Each number is 500 + 50 x the weight over the matrix's rms, rounded and kept within 0 to 999. Layers, rows and columns count from 0. Numbers have three digits each.

# v: layer 5 attention value, 128x256, rms 0.0486, rows 104-127, columns 128-255
# o: layer 5 attention output (transposed), 256x256, rms 0.049, rows 200-223,232-255, columns 128-255
# up: layer 5 MLP up, 896x256, rms 0.0519, rows 0-16, columns 128-255
# down: layer 5 MLP down (transposed), 896x256, rms 0.0538, rows 0-15, columns 128-255
v104:478492519474550431600501541574470559459554549568471434530498465490521541488644488451445468477619498527444482435554487590440454548545415507580517380551516474582511447465494435475553472490510546503504480508542544427472509607561515566361566588524436533520536485454535577597491468498516488431452577452492554462608405507455502524464457571500538497471566511496533475487514385471535643579548
o200:518541573486527568449369528507451445470474433446499548432541545574413485437439425520492481526450431399486513484505466470420576483490478600480428561448484474531743547476514519555436529536531473436454466517351464521531508380381538587528493502495500479428585530453519483499461501424484508507550522455434500471536505446457501551455545520480535472391501559481548350489476502522545450477501
o232:379568485429437469519387495476456580558551530501599556496481480497439616510418476567575485484505446524542473518424471552522595511562565484517492460535532476510664495568536495557487597470478450467484505400504445477530476510477506482444499502571437479516513540533471538479477428503508492562452493530520558524520523472532490505552461421544537442598503498429473542506432488485591519462488
v105:459471521538542443474525540496493570546565471470517445454529511466506493410484442495418528518482511468545532427488510558428427370479384539468503476399495503447480533485508516606496635482460436458429504489479566554481560532400580404417453400449462519586481427560472544487460449538487466458473519545532415487543424472507439612519429452468514559570546476476588384519463438495473448449517
o201:493476486563537415421538459506401464479532477487601461424452464478487521538493508496458488471490573546582614531538486474519508563542470502532453580570511444571521449506343472444450505435475465454451577611611463522503458503600487502527561449492505534434505620446573438467482616450553416448610503356464495584489551515528437471592560405483487465521451548580543524538565581480460531504541
o233:474529375481536497463561489436430522554475507468488454575491468490589535515480362488559426559475517523571560438507519368539526510527565513498425510541482496503510485480512565537427478560524453468510488481456432528514484513592482507425510498556481503474561578461452546501505481433433422525504525533466537514475549532506597472463400395523556504575514530448514490514470522498447586494513
v106:482468552483421464512476512534583479548469547450520479422487501484479594499505479456464470514516467416535558550509520473524544507491390586553516503449440537525459462377483525445521553644581501568468518520519699521558517482534497517451447556487510497559539459551454416479369505484482466451485485528478461484657464569505411601466429403539511532547504579490581505552473517516511486382602
o202:438500440522531458457472425491503507426560430527547507416437524404502563496524554534464390497517531489490490437529461561470501458475555543514513568511570537442428485486475537453516474511497491442561515384471461550543572564454487468440518479525501608469514564467546541477535507493622475494538496402477513580488442501564579464547489481463481388472559519495521530536562537462452470460465
o234:435506511559519466425445478515504464427437498534412451518581491536526525481516474553467496405498592431428475438487432456429550475482540583459485543497489612364362482502613571414447496546433415541522493453456462532509507402521473388428607588586540533544518507499446551579454525487433438473505590494499479441494454495534657516539343658530549519474525555521487456526542533504451506453480
v107:490453514519486430563529506504546513519537503499582552487488453515478523429462523528443524496459417482473420429479500502509450418596421468557565511483552605477480470454456494511431554601510482515489497539465522515477450477481586498402590489495502530512508377500533487527481472578487495430494568490528511465517485530523521416489469576465528609524455473359503578458470485548529574473446
o203:557509527501557505447398552577403391498526500481423528439461473540488451513513449490501453578515516463558472573478488451454557456431444585476461516475585542511393514457519500484494478590519401478525478578440518468445429490499499514487561485440530565416524510397539540390472550414517454552431435483459575495518412512516420560449442561470429472472534482530480527440473527495570522510492
o235:488502394499529531527531527475435524556549471510461483514461451545512542581523487391435478482519511492516501491580474501497556541505531507450442555409499532470339466605584546493499556522557513560494486552547441428514477526471391549491517457531460430507559521502564521461519464433468553556536462473482532427494561441504596540532432515499421522449466576519463472436535634455502477542496
v108:581417476481546630440472557455529555473435617525558512564547523451440500509444526551442532539493534488525450544537456379459465441540579423431499566500507543549494479484481517402459435490533463544484487446399515469552489496512511463563573479484427543460511520512455503511528428455558484444547415494570523414509476434428474494477444473417436443478482507477615604553492434537451497512520
o204:527475526516549440419457457502423462453470445569463499549536562397507436494538488520542530501442535478536532521508474550418535517464508491477516466508533507450388447467481525498477534424380517537588532405476428530503459467505556548542563465503470546498510449546508511426475471506585598485492508381443561551590489509608542477411426464445542511439464540397493496477483453434571480485469
o236:462427593576482506435492476552530444498556468479494492359491518481530390532491464555492523561450485530459414543538525478515440562542518457509404476478469493490458564547548421422534474526481562490497566532481511503488539450586434506495390506554505416524456456483463530465508601478436505548472464467485448540495448499584475496514476439551460458464499469476493460410555454575450495522395
v109:560527449455515422583502483440578466519472517497486471439447505525513486590553509567540462547382386469482457508517513512392491529437487498521564571600483488583538418466455448520506539605485505548491503513577615411576510381543414481520508443488529455495451498447532608500469477521490544505537516442511501567551522604450478480522418371453461505548557549545457530496487563429565465428495
o205:565402462470560533486472455654508483561534451421493443512505577552473555421533542517493425496571518457507526412490481537540567444544514581585579553468480498417444448505458504433470502520493500474559465490508452568498523595479460456570445569407451499500487498464529470446528523461623471506488471550564503417449466556518527433523559487456483348466575517602447516499458535456449495546517
o237:469449464469551464453471463646519429453534576533442372448574503487538457437480517504528474538497497469491621464559440466481554469500533543582571501571487513450488507454556491459422486503440478528464545533404492495451545488501553517520531561512479561469538493550515453453486545496484450464418534534425540471533474545439594583509524533565573471506463459559458565577516473537473432479416
v110:387450562473422510397500538427453501509539552524444568461476470572482446505534466508581486535469378637495442503418479524585475503481509523528450526517540511451517469488529487489482529557528500468509569479486438442490405429481575472560526444531545499491518533596495582461463496539472578449483424582482539477543505456554522499575531474513503581546501397475495526421532545450579547423453
o206:527572546465553539538539513522482524541539487383437521592459538495469567514546617581399402484415527570453518505522515502412552479476543452548554462419534461514480546556385506608507525464484427509378509500556477490411536517560378434525429517473454479458595522428505556602494423513605466474543469594455533430453491572488493494589402501484510511577480563460466511558528470477506510491516
o238:520473559600540501511553479551500471480526600523448387438490490402408535568555464502584441457528522502546480492470534459433433502459561580554458456486497481541516543458435471439468611520569472483473611543474483503467492536433480539437453611517520539498533473528535498603460480543484436543527461459502498572517504537485602617499485484550553585496499518494478364494509556496510549445517
v111:443566528527557518553438406472488478479549580569535579508484414548518563462622492494610458506547490469412536483471461545467423582486532582511454478565571471444502472527552500389502486548473540610479524478448513517510441576501411519511539441506469490414516562436534537537415485490552463600488449409535536486487643486518508520652489556605427672490457486496542496553549543505436475502550
o207:481510437550408530591482518483503518529625442549465560482413569546588537463599552530502546562480481562471456545568563421618529446473481487575618505454523453537479502513445387459485492577525584497493422520536454487462512444552473552469381466438413554427424558474547449494557447429490377441441533578513502436422385527581481474559424466512440505620488442515415507459438521570410542552456
o239:371661519495510488524568518511498501467591466446444413467485507492514502538402563492478594433453606546514498535470432513508545485510511528507479553423518505484398486533530475473494470472469461479611450439583460483549534548489518497538415488446529541460436513453511479516472453488418507475562464552495500491629473559555451425472450531406442437469458585483464604500377568406431506586511
v112:491428374481509465495505545465526480443559513510419536540555487397516514551604497406483524543461416366457560521501446444523590532548507598523539595418423455491532526490541516435450513547466527456557568559496466444408452493547453487405513493527533482553521495496494425524506540540475487577500435571529521491425400573495598488453539488576584513514560519575571498481503470430518458461491
o208:519501431525501483503564530631440586504426470536547671552503500581577569416426509538560417439471487468494474459474515537524523558409513488495457452493559511489513486555502535506506491550546546483499489491475511474507518554431543501558472554441412407539543595460504490493446508597441489465466503517498525461512517436524504450551466565539471389578473430508481475486508506485516426521536
o240:550516581498529560487565480536492483433424536542577518517562575501498467504453498497507488448596555499557502508545480546449418529515376504504519463491524528517528580483503392532472443476488483511497472465528579462521550426378519500580438535485514540477437487507574542396564469484498531395544543492494479460567553548532430499451440509456468430402432439510503480601505411520545511454527
v113:629615514491467506561535433470557402453497493494437545468532476570444559530500560430469491421448630578500497438488484503475631507389606456474540491496509557541496494496503446398428492430500463557471471521468532444660597458482565522369439629500434450465512488461551474460481509494487438496521554504437593549503603503345460486547478547537549494538541475523552546438388467452548577496522
o209:410445532405461555567436476512479491607468482509515520493498591510480530436529456506534442550593409411537443569515478591486560479450479396458433496515534576518582463520491512627549493506522519574555528402370485532533456498548473570492551419471517434484522521571514513416490534484507486560507387502460446410531526512498615448459449470548541411500530520438561478514406449524502456427470
o241:440428583509459513512518521529443535508460481549483562441603450509459530558463538520450559427544408477441532492563449438486548483593430547552549486532534480489577519539509390564514547574554512513503475421495594466526492581487499472410526545457511541424495509557618535438437471436521581457468481512419517462543499393585511490467545441473517480459480436534489494604482522490341539575543
v114:485542480512561441417425486412435593473486553530456518484575502556478574484447542497540495485453531435621393482494445500497524533415449477614587503427436497533487443450483491500428512496487515526459469575508577556468492519520513438513543418595475485436489524514502410530485553515526494459517505443450540452436472629464477676535512459504451533500595502413551495487596519481592614470590
o210:554365530487454446668500476522444454443582457514533584477519529496484509501604441512531483461482455545440507596512553513534518524529490518549499575510467440532350406567469430464433545463577460568565433427471443594555507522554454470454466516430508571409524482341549552384465438459463475612425542486534432451443478500585530430541466473522532468500457559467499538557459500478510466570428
o242:500484499531455532485621431545400478408534516421516529506545429520476449557561459513506503549467475492564464476460484505500556476454441553476464595449519477538426447446483422495493464503535526495551471479504471526458438546433504497487474530463462561486509554552541503455452387488438518464445493452461480455615423521441556404560557561493568511451522513450506456525499531499442531495587
v115:525540451457544530490503487470432510521516486531465513518573478591586516537505455488555486488420450504490497493429517480568516522434417527525536486466417399388493467469568488605528400496452397547491472443537540593491566505552384524508485388457539384534510596491505597554475440469499512483453587505459533525580503611535479416467572511496547444459487582555461484552389478515413693482472
o211:518469485536523487495505441525572564499491586524407532499557543482534481545603530485479574443412495556465535481570511492554506535551460486551420548634455580482586543502508476522469488501574454557493596464520456442528558476578574416564471543523539457455540383517591455504480492608526548531534485564472450555527504496460500521592477550515393566526504431508550526505538451473515502509509
o243:525547501508487497458556471588492447529454494490473482436458534605426559458377527547462490496384419420503549501467646562454488472468357377514493510468480571603525519475492492480515541454460507389493403534540537500486496486435543434497450549392508509535500509577500544481438487467519544423564476515575426570483512465412491475567566481446420497536453526520545491399503453552564547531512
v116:416528491484542502483466462496566539465506484494531403463515516595532472533586505544452448460496555600474557479524465598417549600502434562464541588518453539569517581508497507493565520516498481451518518423480477439622496479540507497573438559419500555463464527473664533437499481448519537514560529397420511391585480501556490504450424485483439577533519552474494557486565410402440469538548
o212:576441550460561596524585480512507501432431509426521487558536578439457438435483534532550473576536523459498462489556545545502527402587532512488605453434481459380462515574588429413530536406403512504542406561525431493413585477472449418439473518497431577545445440564459610529497511439512491549446514523572488541460521492433556515456616452466451510392541441590481430620432559551479459516459
o244:455452624495463465471428437372535420496506547502346461507548478468564550475439446489565494531534460535496453439429493560540478497458494515503488418489515484405537470501479513449538402571501421541386553550518474591450405490499578484392505533461443528514528520556495534549547514459504460559584514552484459475538540603445511486470351513562516517528567469493436476597505569537477441494430
v117:581563548550489380543471427471518493546470585523566493531482490570495555494573490425475504516492486482447473476562525509557458506505417441548568460617503595580507523587551499443617460520512478503517499508534472425612498467552374526503479551549574447470485470533438457532583548496481482548500500519522547503511405570511493515524513457425479524549429492546592473526534495534529590493474
o213:474523478489472559530522489516512457451454524536517519450617477488455465435558524446580550490600533394518475454588565421517466483499484580502429468484432521508551532446565475396444428633563599425482454515502529533583553488490535516478447472509558493439454444494611490459516493403520515479530481542525496455545396479454550542484534643502524520469508541524479455450501487519496461501532
o245:417473470604491510398507492502438522508485519541358500465473445450436474458480608534471498447577487539546505451500537553456504516490541530488477454462537538492514495527595510513469453516498417514441514376515449459496486520556506478512390531471472533571566501578510532404441450430514615466495468445499431480545522453515545506529528552452522455480512419541465504453436453483564503542508
v118:500417456509484517468509451507456326530518515637429520504603542560430399535506558492396476555457525429519425524540523412513508513551542443487456446510508530416480561382499490453344500448519458437493456493505474456527544422489494470587470439498519453532491530503451452612439524486501485459595480539484480564453509535595546549481479537579533466478491576361438480526410502518491576538453
o214:568436599509573546551471502458571514515451505500540569488458497359456513490462367538549490517406521503525487536542452468451513557520417497444451492569451562557493476548455490538597554423481449496533571549530510590509485588435461447512514526513550555432564522429561500489497539548471520532541527473542527523528520544531522521532569471493470550485494544612617529479453472477630462562567
o246:474564521490495500544474506472535543537461519490575565580523463483457519454505479442505473508516492418440573599587418561553446530417542510486529637537469569558469481590491396549535576485582501500477541535572527430546441563408500477563447469519481545542587546469548486519504616539513474538518506505561458497539494492528456479578557375474590515463492477538665517612502506438500539502563
v119:540503524498422481479462638506568570524488542526534505600540512521476422479542577571474485525446392363410482487529493544568484493562418526536442605531479507574525488503411473494514419453528446526496511419465460434495517471535453458604457491547511417551498441576457468598459529548565386571501501453551429394521488572584459411473488442538534620515505437517558477526486514466511570496523
o215:495552526452558536483515503517421406561507419454518592588460447534526549503482484451491469476470476519478510493525470438429543453451547555503509515423458497480566383450387542447549439481512524511524519492549504430447483501509471575431457542500440606497474608387480555493467421424492503497477544513501589509475468419487530563552475546474503413475549503460433533483527519459496405492574
o247:465541439546562429500521463554519528506469551524523419530472506513512493501544602463517568484519543503504510590550462431444534481445667555585490535455499476467470456484540490435475435504468503489498580497469558381580554487460384472560490554531530591498490540462453541600497503521438421474528480474469440520515553523557547502589448495403584433476508536522475465532586439498591537572499
v120:480481487455480493449532529494395518480477550545559407622467595561435398514460534549626462467410514476536437549532528484595542491561565447464541582514484514479530560455481524472404480496584404558479452505555462482435436498502550528537473554479534477531399498556403458489467403472503520404451535432519542494541571470583402474401467477450438578471441472466504458479530529392539414501496
o216:541438459431447540370434499502530475476497447491453498398469387439409412582424454526486585511519519487593476467509529423441500425475484520469555455482586500477565465490476580498567515475461555504539543494538628485425457538520454381509536446511582512553559422401517567473524517447408550542526484458547504505473460502506450516459483634517596453410428542458521542518408444486542535517496
o248:469520488539498432467461596496540493507472498505484526547515550493549498487507589493498433473442501508422439581485457493519484514452488495510549513525474545528526502496522531444566474487595576510448555584576547479528428500474471504449561493470471566531522523434515496612564530485426511506539515512530504390518434531510556499583511589490540623465575536429482536422469479515492496548484
v121:566519442464512437507489564556491490505565513525551480559507518490601443520492476509490456440501391464492490529487547484458473430556556522581438455533533438524523469526523507443448549575543493494483584488544437508562431441512586449502487575483474421530464443484540552492511548508476499457441645409437513543507500504488485530497457489480489558542444450502432561512556542548469457538467
o217:498568427495433516401388507523505456492548482548465447419607432495485515543528507422492474564526512520613525468468441432624505396535376492455608500525447527443497467437599528526483453421434455483473432576440578394436558493520458424563514490554540500495473557489601444518455578391469451409508468538524501564512478519530507446533530547484438468490551537541487546495483507471554568508569
o249:507540457498443522491510503476458549571577430488499464560513536541500489558438649477480439577519527521488493519569514538560573548514344430469597424443427429522482487514516563537450455391473434510569433436427575544537497516465465484517491395547561555553528545483600425509496480473629593465508437615503515512444476384542485473591524437429451522500546464494509643459422505513483509548563
v122:452479516466472454520553553546491412476562522501560422558511499523568556521577473469535430510558461458385476464567543581468547573530463603429414436566424451500496492484475575546451438503519410446473535474619499471498461429521443559466576572493515500503507495538470451574504502491439479497524548408462515411490576487359430455530487451594465592556432469419464525466471531492482532585478
o218:517537502438480586492466530426458527505465501490525497448525524500551428535466530517435550535567483503473428377508379477527575384520484447547531473453415574480546542442504457486558429474476560462491470591479473447454515417477448471484512550562445503427517498478466534537492531498490489475410438663502587397479518532461533491464525487524513491386598467574455508452549559630456458540570
o250:458521531519571508536393576428464522496509509461471500505483517463493503479418525482536474496451500554453565471487511538555522502462523351465620518425535573485480486542503476490529567600528464428436485442603388499496511529423593475467545461556488561483538459546481541539539486495536447484451459529498500507563533508548641451527495532512501436475564482505527562624484510422531515495526
v123:481476469530496513485553446523576469466525579496507564399440499469443521523488531454566574541526447452510455443411495483590463488502563582470591446556632479426487516437484377494577459487561526388519483454460602447413515463437399472467509541460517543497553380512606445469521577504524541555497466523597452501478476402522483516539575388506592585535476415504515479473582531455501555460526
o219:447495539455541511602518632510541494546603474529575607523510552433595472364470532551499539595488525530479435553444659520487479479529464492511485455524501475524452497544424506457459617545520501486396510615452472564567480556499576585537468468491515539433592556368508567536539577486437442538485399551462457429494442496472483582566487514505485532473589559606498485405501576494516495545579
o251:416382451508634463493528548502538577550429506616487469536467510440572549423454475433469475455527502449509578506489419428468593510474543424527431477490507473428447548433417491575421507496537437539447564466452553520523545526542518536523475508523470535502476476447433521462507456456457455493505560520427588472498550538524544528395374509471567468525472547487521485407451563487599488539492
v124:584505470478422505539476458497521427535417517591490599517526459464520526473557464563504488503420517442491536597490493441539491569551613480532611502460509421518518519566538472519451539483560547600430560483461523468503448467488548472468557495466417467427469445567499528510447467483517404568538507608566501547516497446494400622524420554458429589504483496538453595516419404525462492471459
o220:488483486504539574454480567501480516512524443449424469452513460492533485497498537518571515503522547490581489491534449376508465458408541517553433576565439499453405464450399500473542495538468473467545460455464554469496518556535478561548554500507604532492537510486575410424567503430566443506540486402429544511563504480596539487495450494478429435450517507466518534467476511469464482543525
o252:421547456497511470508494469514507481465545514506465459474546422489525516513435498522526524409571592493557494487573477486457475543513490521531470463598486502460351534558584533464463435438465536527492537488483526451521516535606510568509504532548565576425565476511512472575474547499404484544524543534406428524511476526569535550479517497462480511425503543429556492525537529464392504513533
v125:458385502474480483505508623521450454496550498391527537496497499389531552451579452427514457504541446522382590417495473490485537437514527455539531536510599462438519486479586560509513421510393452493478513478480607572514404542582472522447517482600577486424446543478553540537510432518514493616510535546501491571465561431533594480503518605578494509477527557511486535510485474514527463489477
o221:484523415563461471539541497571524547495492449520424535593493491561510552467491482552538479503520574520549498458470450513515450597361512402531562451529515516562471490518615540532495532597553577532437415461495515483502496449445503545524457444527492486562465542585518532529485533572568611512531470524469409392479402431490491439460500404561518563580451353488523452514525448509409499559500
o253:533490549440557457546506522502454502482473416485525477464527496531521482605462383469482609579434566521462482562520582514585551461591506520488419491423470494519517516535541490511551538475439454554546475488579455571529559555513529522501514406459527540561493469533435519449532511570472426441564415533518475455465475467509495458516425510496385469492441490468546542421441503470386480527467
v126:486477551514575517506467482507494501507509492446510460576577513507479492541552474514511487482500550392547451526482509424543510538512517507535559521547548572514491426499520552469411453530488540459518448493527554497466521483510545458426584455531486506489548473430463545524474562504508455532455514589566459421468447511555537521485525567486446501541472544436506506477444560465559577515528
o222:569472521537475431528528528586499457403527476459460517462517553545468485520505457463523560545437388494510434514416516454532495534486496550504387555437547444503421582463416527521451483470582492542589415437470542419490497506422478473461432505506547453491423499409552516462504425563460527534465542589476524564530503567520523436633401445456492516579537499529500478378439453546501524558428
o254:461502483557490524517485468546534505450488565532535576445512528469448501533550483538493451517529502493511561545430452522467415516375545561462530542419429549499411484480503463448519493507478490473522561501505444456525508486477440443449526515424469509590511485527438501552518530559470508534489512431550489568545486461510492566585504518416531481479555487440494437536491517500518504471533
v127:465483439484454459489494472498520496525552473527492434568509477548487476534491486583500480551507574497570479551559448487563641431501470530480485499528430416512513596500480477503535505508528530431480444504503494536510556468495514508556417503462452480430473424469485433569510603524537425534490545521482541543474491537530547450492494574484498503496450566445427463502517495459560527443604
o223:548527527508531491465473520526469546565488540487470517433521494540444500537488418446516500464356381561481424436412461539502432625532484546518445519546478506498512432454558525593559473476515457549514493467502538452467574540505572521478437488523524501609504450475459537468509461599456530522386514529582498592531491431407513530565586557546525509458581472515570550505405416422571451479486
o255:497457460504561587526418504500529485550474470496574618635485473546542543448529601504480546480527501519451485578459447397526423542522534540491486520481455409519475430444481444492457564497474569551486477609414559507465515484467454492562527474540468470507517432541517518512530517530531528437562539493510482507429531455445445513617551530491543511461482474466541499553546451500566456539564
up0:508474535557475488462525581474512448516503469446510476549487497474429458504563469471472509524548445498588396524490538459535489527550506468503447463403496654384424467532524440465514484489543495514512496470570555527564522471474449482559501478580463422468454593541566557395437569499465411564469433499550464492500513552558429644608521565493525542549575444638579455494544454519583455512522
down0:532611545419466450478506494441455364473540530415506387492434502431553489520517495423454430560441444449490515580413570456567525514509483535517404493460473548470477484516553438549453510452492510565537570498525510484463502504582467474466377535478442584474481488530474448501586442545474488570537523388459503545526468484533469482482565571563497491435487481495408453547474456475552436424426
up1:488437469512589431457510439498574417480491463526558366589532465531424548635535482458491471447544557527497478651478509508427454503460552427398482577567558544508466517490584550562514541522398452441496498475494514587503499506578512483508607467497473480535492499528428454501403555471429455360535489460562400508511530499602474444469562502448548520475521575477517440545554498485457461443556
down1:490505450540536491410476484530538543452452524480533478495493456473449541546547441439562570536555524581483451513447526447494562528483581364500553504469521459506475523560484515595541581476485492579500554429526498521508440518555549464502410473477555493527636454447570554550546537484546468480531445338498477492488544498497401481480538488674504588502423587512522396546532425540519569499555
up2:518442483519471477437488590430420532462427475558455477572460468463519575497572513482489493535469496537436565423431408466428479577422467522451501550513504472513468476452549405532508534556578488495484453462539520518410416587496506551559481429509599526509555544417498512573527564485482487474527511453471481499486482536548537556440475445584369441515579454541529454519506520549548493529474
down2:563513586471496495542515553487570493482382435528436545460534497444563530500532506432518494434511480416460449536544478444502446488580479470468552534508457556383516424470489508576468560567475521553491462482565491457520465481518455455462483447512496477434497531481426460538469467521418507407429530507564506444423471571493551460445588509493520597514500572513426458401479558538530479454460
up3:555544528481573430487418539463490448553482509533478473567489468587485508455508498474511528477470428471500501544552449394503465544446489513560503591439454363443486504448509545488472576494381444470465501487469437506466479462551406517466566508485569462495500583434526553551537557514521496428492595544513502511452471455475569517419542566495448466473588470466507460389525410476516516440511
down3:467576545485574602471489585522438438550487517476571540558455543520596528456501538539514471618515499452447498536473408464495474597486530667492536506415444485543498478536519500445551553490431466419557402391483479500467519485472524509552468397561473516542551438471505505492568437491493452546481493573478574452530492417459536422531549471540434472505432468534451566512551474524434495494508
up4:573557540435514467421536486413429514482562527563474444491368493449450523509513455516541511543479453557433383549434478584488450455448485528453477543484510484556438500543517443406532513549531514406550481484491454474606532433430554407458452467502552454508499403514524513434606493514470489548482468509526451408534457535588474524593470502513371437525559430572453469484412475499519557592499
down4:526516509557570521478470513529475590536435418564480547534477489480532511506447451527432510502490551443444526593496459487569501510486527503436520520495460500486492497597473481531511531508489476622479486464463536590576604575529404537525490490534483500422488506475480553558535453494532506488583491468502595438524579499512546445381462535515466485420499475553477480452477492593491480569489
up5:369543510477602501480469552543466504511587506428514453584440434549531438525451496512540551503520500411500447487556520474505417571616431549535427544557478478455494528482506583503559480452441485423481517405526506563506474452463583608485509498404425469447424505506497448541524599534441515523502556527523481348470431590504471591451447533544373552533493505478496498479464537560493433470475
down5:466509492406413510483474459566399481495509508500487434538579607524411424408468485483478555520578484515512518526521551424474426550575534491512486554523550404501515520580508442503522506455455535575470553466542526447564507552570475419569444474535526413513479510447438506533517601390569514497521491557514489523543485515497534568523567538511582444573547431523500477563477521515516504497535
up6:466509510535509382525413451559513467529462511445465475484474495610446519467476545518481525453570427530562451501525434580460475468496498414455506510571572575419504580510477509475454505491474432459505595439458491515463385512502454519527521585417513556488502502546548471454437501483444562454619489531519415537503489479484454585557489522550442421525491510471502506511441475523510430499473
down6:462585473572508527512479451472467525464547563451431479556444533469496561493636481484416485473573541455476559491562429508474470477477493467589513468373479436549465572476541506548530522549512513466530552590442476578490484521442469590436398490529508460618454517486542550460503506561566477493464458517568456417464539464512460458444430513479474571493447466470446457456522524540434386396508
up7:607512441385485586512449456393564499457567530515522546503449400515475459445424536546428542449540502538490528458486576479596492520440417535505504486501605537436464523493443530488446449387463535460513582434536434466477528408598549522484409450444476465537487578627449434440516471531429495410524594471536477500596565511424518512589447655511441440415501446560478440451389472510500449434526
down7:491506561533537527489493549544523534521541453549497520560490489514576475520439493469483482460587473414441508524570457505405519541551437483607478491444502541435496385498468478508559553455476479561536451403515532536558464493623445551391420563555432494530522436526502425581458508527496538433513500459525563424515508418481513487462478537468500583550487528473463468495472511590522327521537
up8:480559420473562509398538473578582413472445522550493376553463499526520496502521466543425428479518538455504449521530543531554393479463539542527471526563426488525434585439461410505453530519522481536499512425548415534501555569449559553468545493435590513441576488507562479467591524434455489553503460508565460360454363479577541495512550508515422435633541443499467532458465540510513483599514
down8:596487574504518410461527483474565473490518560549540562506621506567466453424489464500596515489555570557472441499556456451549493533473486482494511567576505564602453434444542435366457574529471484453531418627484384545467588601561666574571546512467542504479489580501507511396497529546455544411550532467552501455555360478518516514519509498550457524507400540506518492510399554596568502477533
up9:524444520526471533512502549496505382431477521479437480562513527560496461584582417505507512441516512521505486549470475425591523547554478463459476504504450498562482559494468480540507504485432472461552489494533438531464451496595500449481478463505471430463488559492418491506584458538419501503452559503482498353495496457518578606549431537567442519442471562474417472431460526538544541552409
down9:452500544509466475530426511505373401495473497393568575525582520586504477479404486433469567483509487530477449618440445489488578463531521526513587447558458530421569532518456432484533465487578477443514464592483515550486521443478462491590463495539476544552553509403482491426528514534518427529454484495454469501380452489540459484603476474483451548450568450463545426516534518566596450588519
up10:503546383429438496472529552433556456532488534544533449623475447478475558575557443448477452448425378583518391489503449544453506551549453611535469488470603502547505494508473540550516544465359556483509444488518491531555547366498504434501608556464586461489530476506405432495483519487423498435555538511495543527446428573483512511497517544438436535520558565509478535459507488543507592594557
down10:436493494510506459484521577541478405499488506495508496465527435429438535519595400565381608447568523489438432427504545517513452533510503510496460484438526491531579448544545568442488423411447505531514565444528503508438562475502456518487538415470519456508532449396507441427495506513481455446517446523452528460602491466469388485382456567580518537474376487502570565482479527503399503506502
up11:450491502511501414546492500502557528483517500461476478507525552548466584561496505488422515524485563447540557665446542566517502538520478411550479470534566572563444477576557473517467544505488496571492549507442526445461598583544552493558573468482547446534607444468381481474528583498428478481568439555506446493527520464578521449544596627445482589510455547496564489497488554439517517412599
down11:467435525506498496454470508473508512463481482512498410510498526552555638515430482528475520505467586471461554568509502522484561544531405512473517470543404570476521503472413448514502492448495474557543515468402497612484456491512532517572441516454524553469647516497548508512553493501394475417545408523535407556556593488538503501480476537549488427511409550525410569515521414398483563474625
up12:519520508513496544408483537484541478420610463534552501470486470618515549595530532332517526448482425506502518465479416530578412501472450514549536536434512523508494515508521515435454403387472462520465579511548404479457509509501477455518457588434485491454536542626528500433538594504431522434520501589482533428508563460540499511413475552577434529451461439536436482460516484520491538478488
down12:502493497533495514553426542469529529386512525531561475416512487518616451550582482473498521576515507453494409538548503595539478504482547459480573485430402419501602474428540474438481577455502538517490582508525526482474529489450536523453564462502492524518482492452541531500458440482495464457392478504476486539479497366521390580567532494475479545457584484477482430529495466511448514469560
up13:487520482536418498448543504424484478451465609510502394498480525559439447450496492373536487489486410522563456510448452569516569454498539378559519517485508547492460527577504424470573479512396463441537482506559481566526524539540604504623515528526477520538528581572496538428542569453474510443551491484551518485532577517556576441556521626470450521471463536482432540405481544447496403524545
down13:459482444515572476500528463498599495505455470546518519494534481527580532469537460352424531519441478512509439495504545576546496487524503387452368491480526586495572535426398564564497485475515502502492492474544518450487531429511429494478557465580504561442494454440435397488447565453460487415429593398541596526462430542530590427431596515392529508511468515534505564534507529565501502557535
up14:516545514482547442523489467442469457494515492465564423597407491504427506585547513535421453468528507541459515541526463507524464550548468441488429533625538468457439578547511451608580438474520524477518509494613567394473524415475459509547548538611563535417485573481556414560573502500474440530566532572534455481434416509575514434512486556456396432442501516553389512471517562579542444419453
down14:477437435419479520518455513551557517469517580517491571503534540474498468421575507550592624575424506463530556532507453481472557479500389474503516515400521463492494562523442433513508530490438489611499504552620493488492429554596539486483441561458486517453430507501506357480603548377545520529476519507425576570495499566568508414559539572449585453503539427517575540481533570499527534545510
up15:444438556451493479578489579453460495568525443447534510491459476588474468538479453409582516486458459511562506616497503498500488373392486471497475540521568404493487486506445521530506589437472457517567504505565540540481409455488497550538548544501452375561549453569446550462577534458479494479643503522500507461540513497543418580508480465526541545547490545468548570524442434510551392505466
down15:517471482489551493520552442451479552508547430539449470402567466486585508483524571488509520501464608476421420547571497499502453539518505578561489445506518458551658515533520549594497595450509353495564512539422394474564450492422593426469458449505488534395478569520516445466525513459536584561539520528483576491546516570454563521526538456386468548538580470549504494561481527612502528478507
up16:447448420406534499462537501422508457483496468513549524540542477505466564490461487499542469487431425499556523549534468576468419501444577442458486540475528491563512470499633519545539481436485572506472542529481433448478437499512509450624507539464539501510574479535499492438555632539460461469584461528501439452490492464543485494554624444444511428516482524526507505437358428468486492487505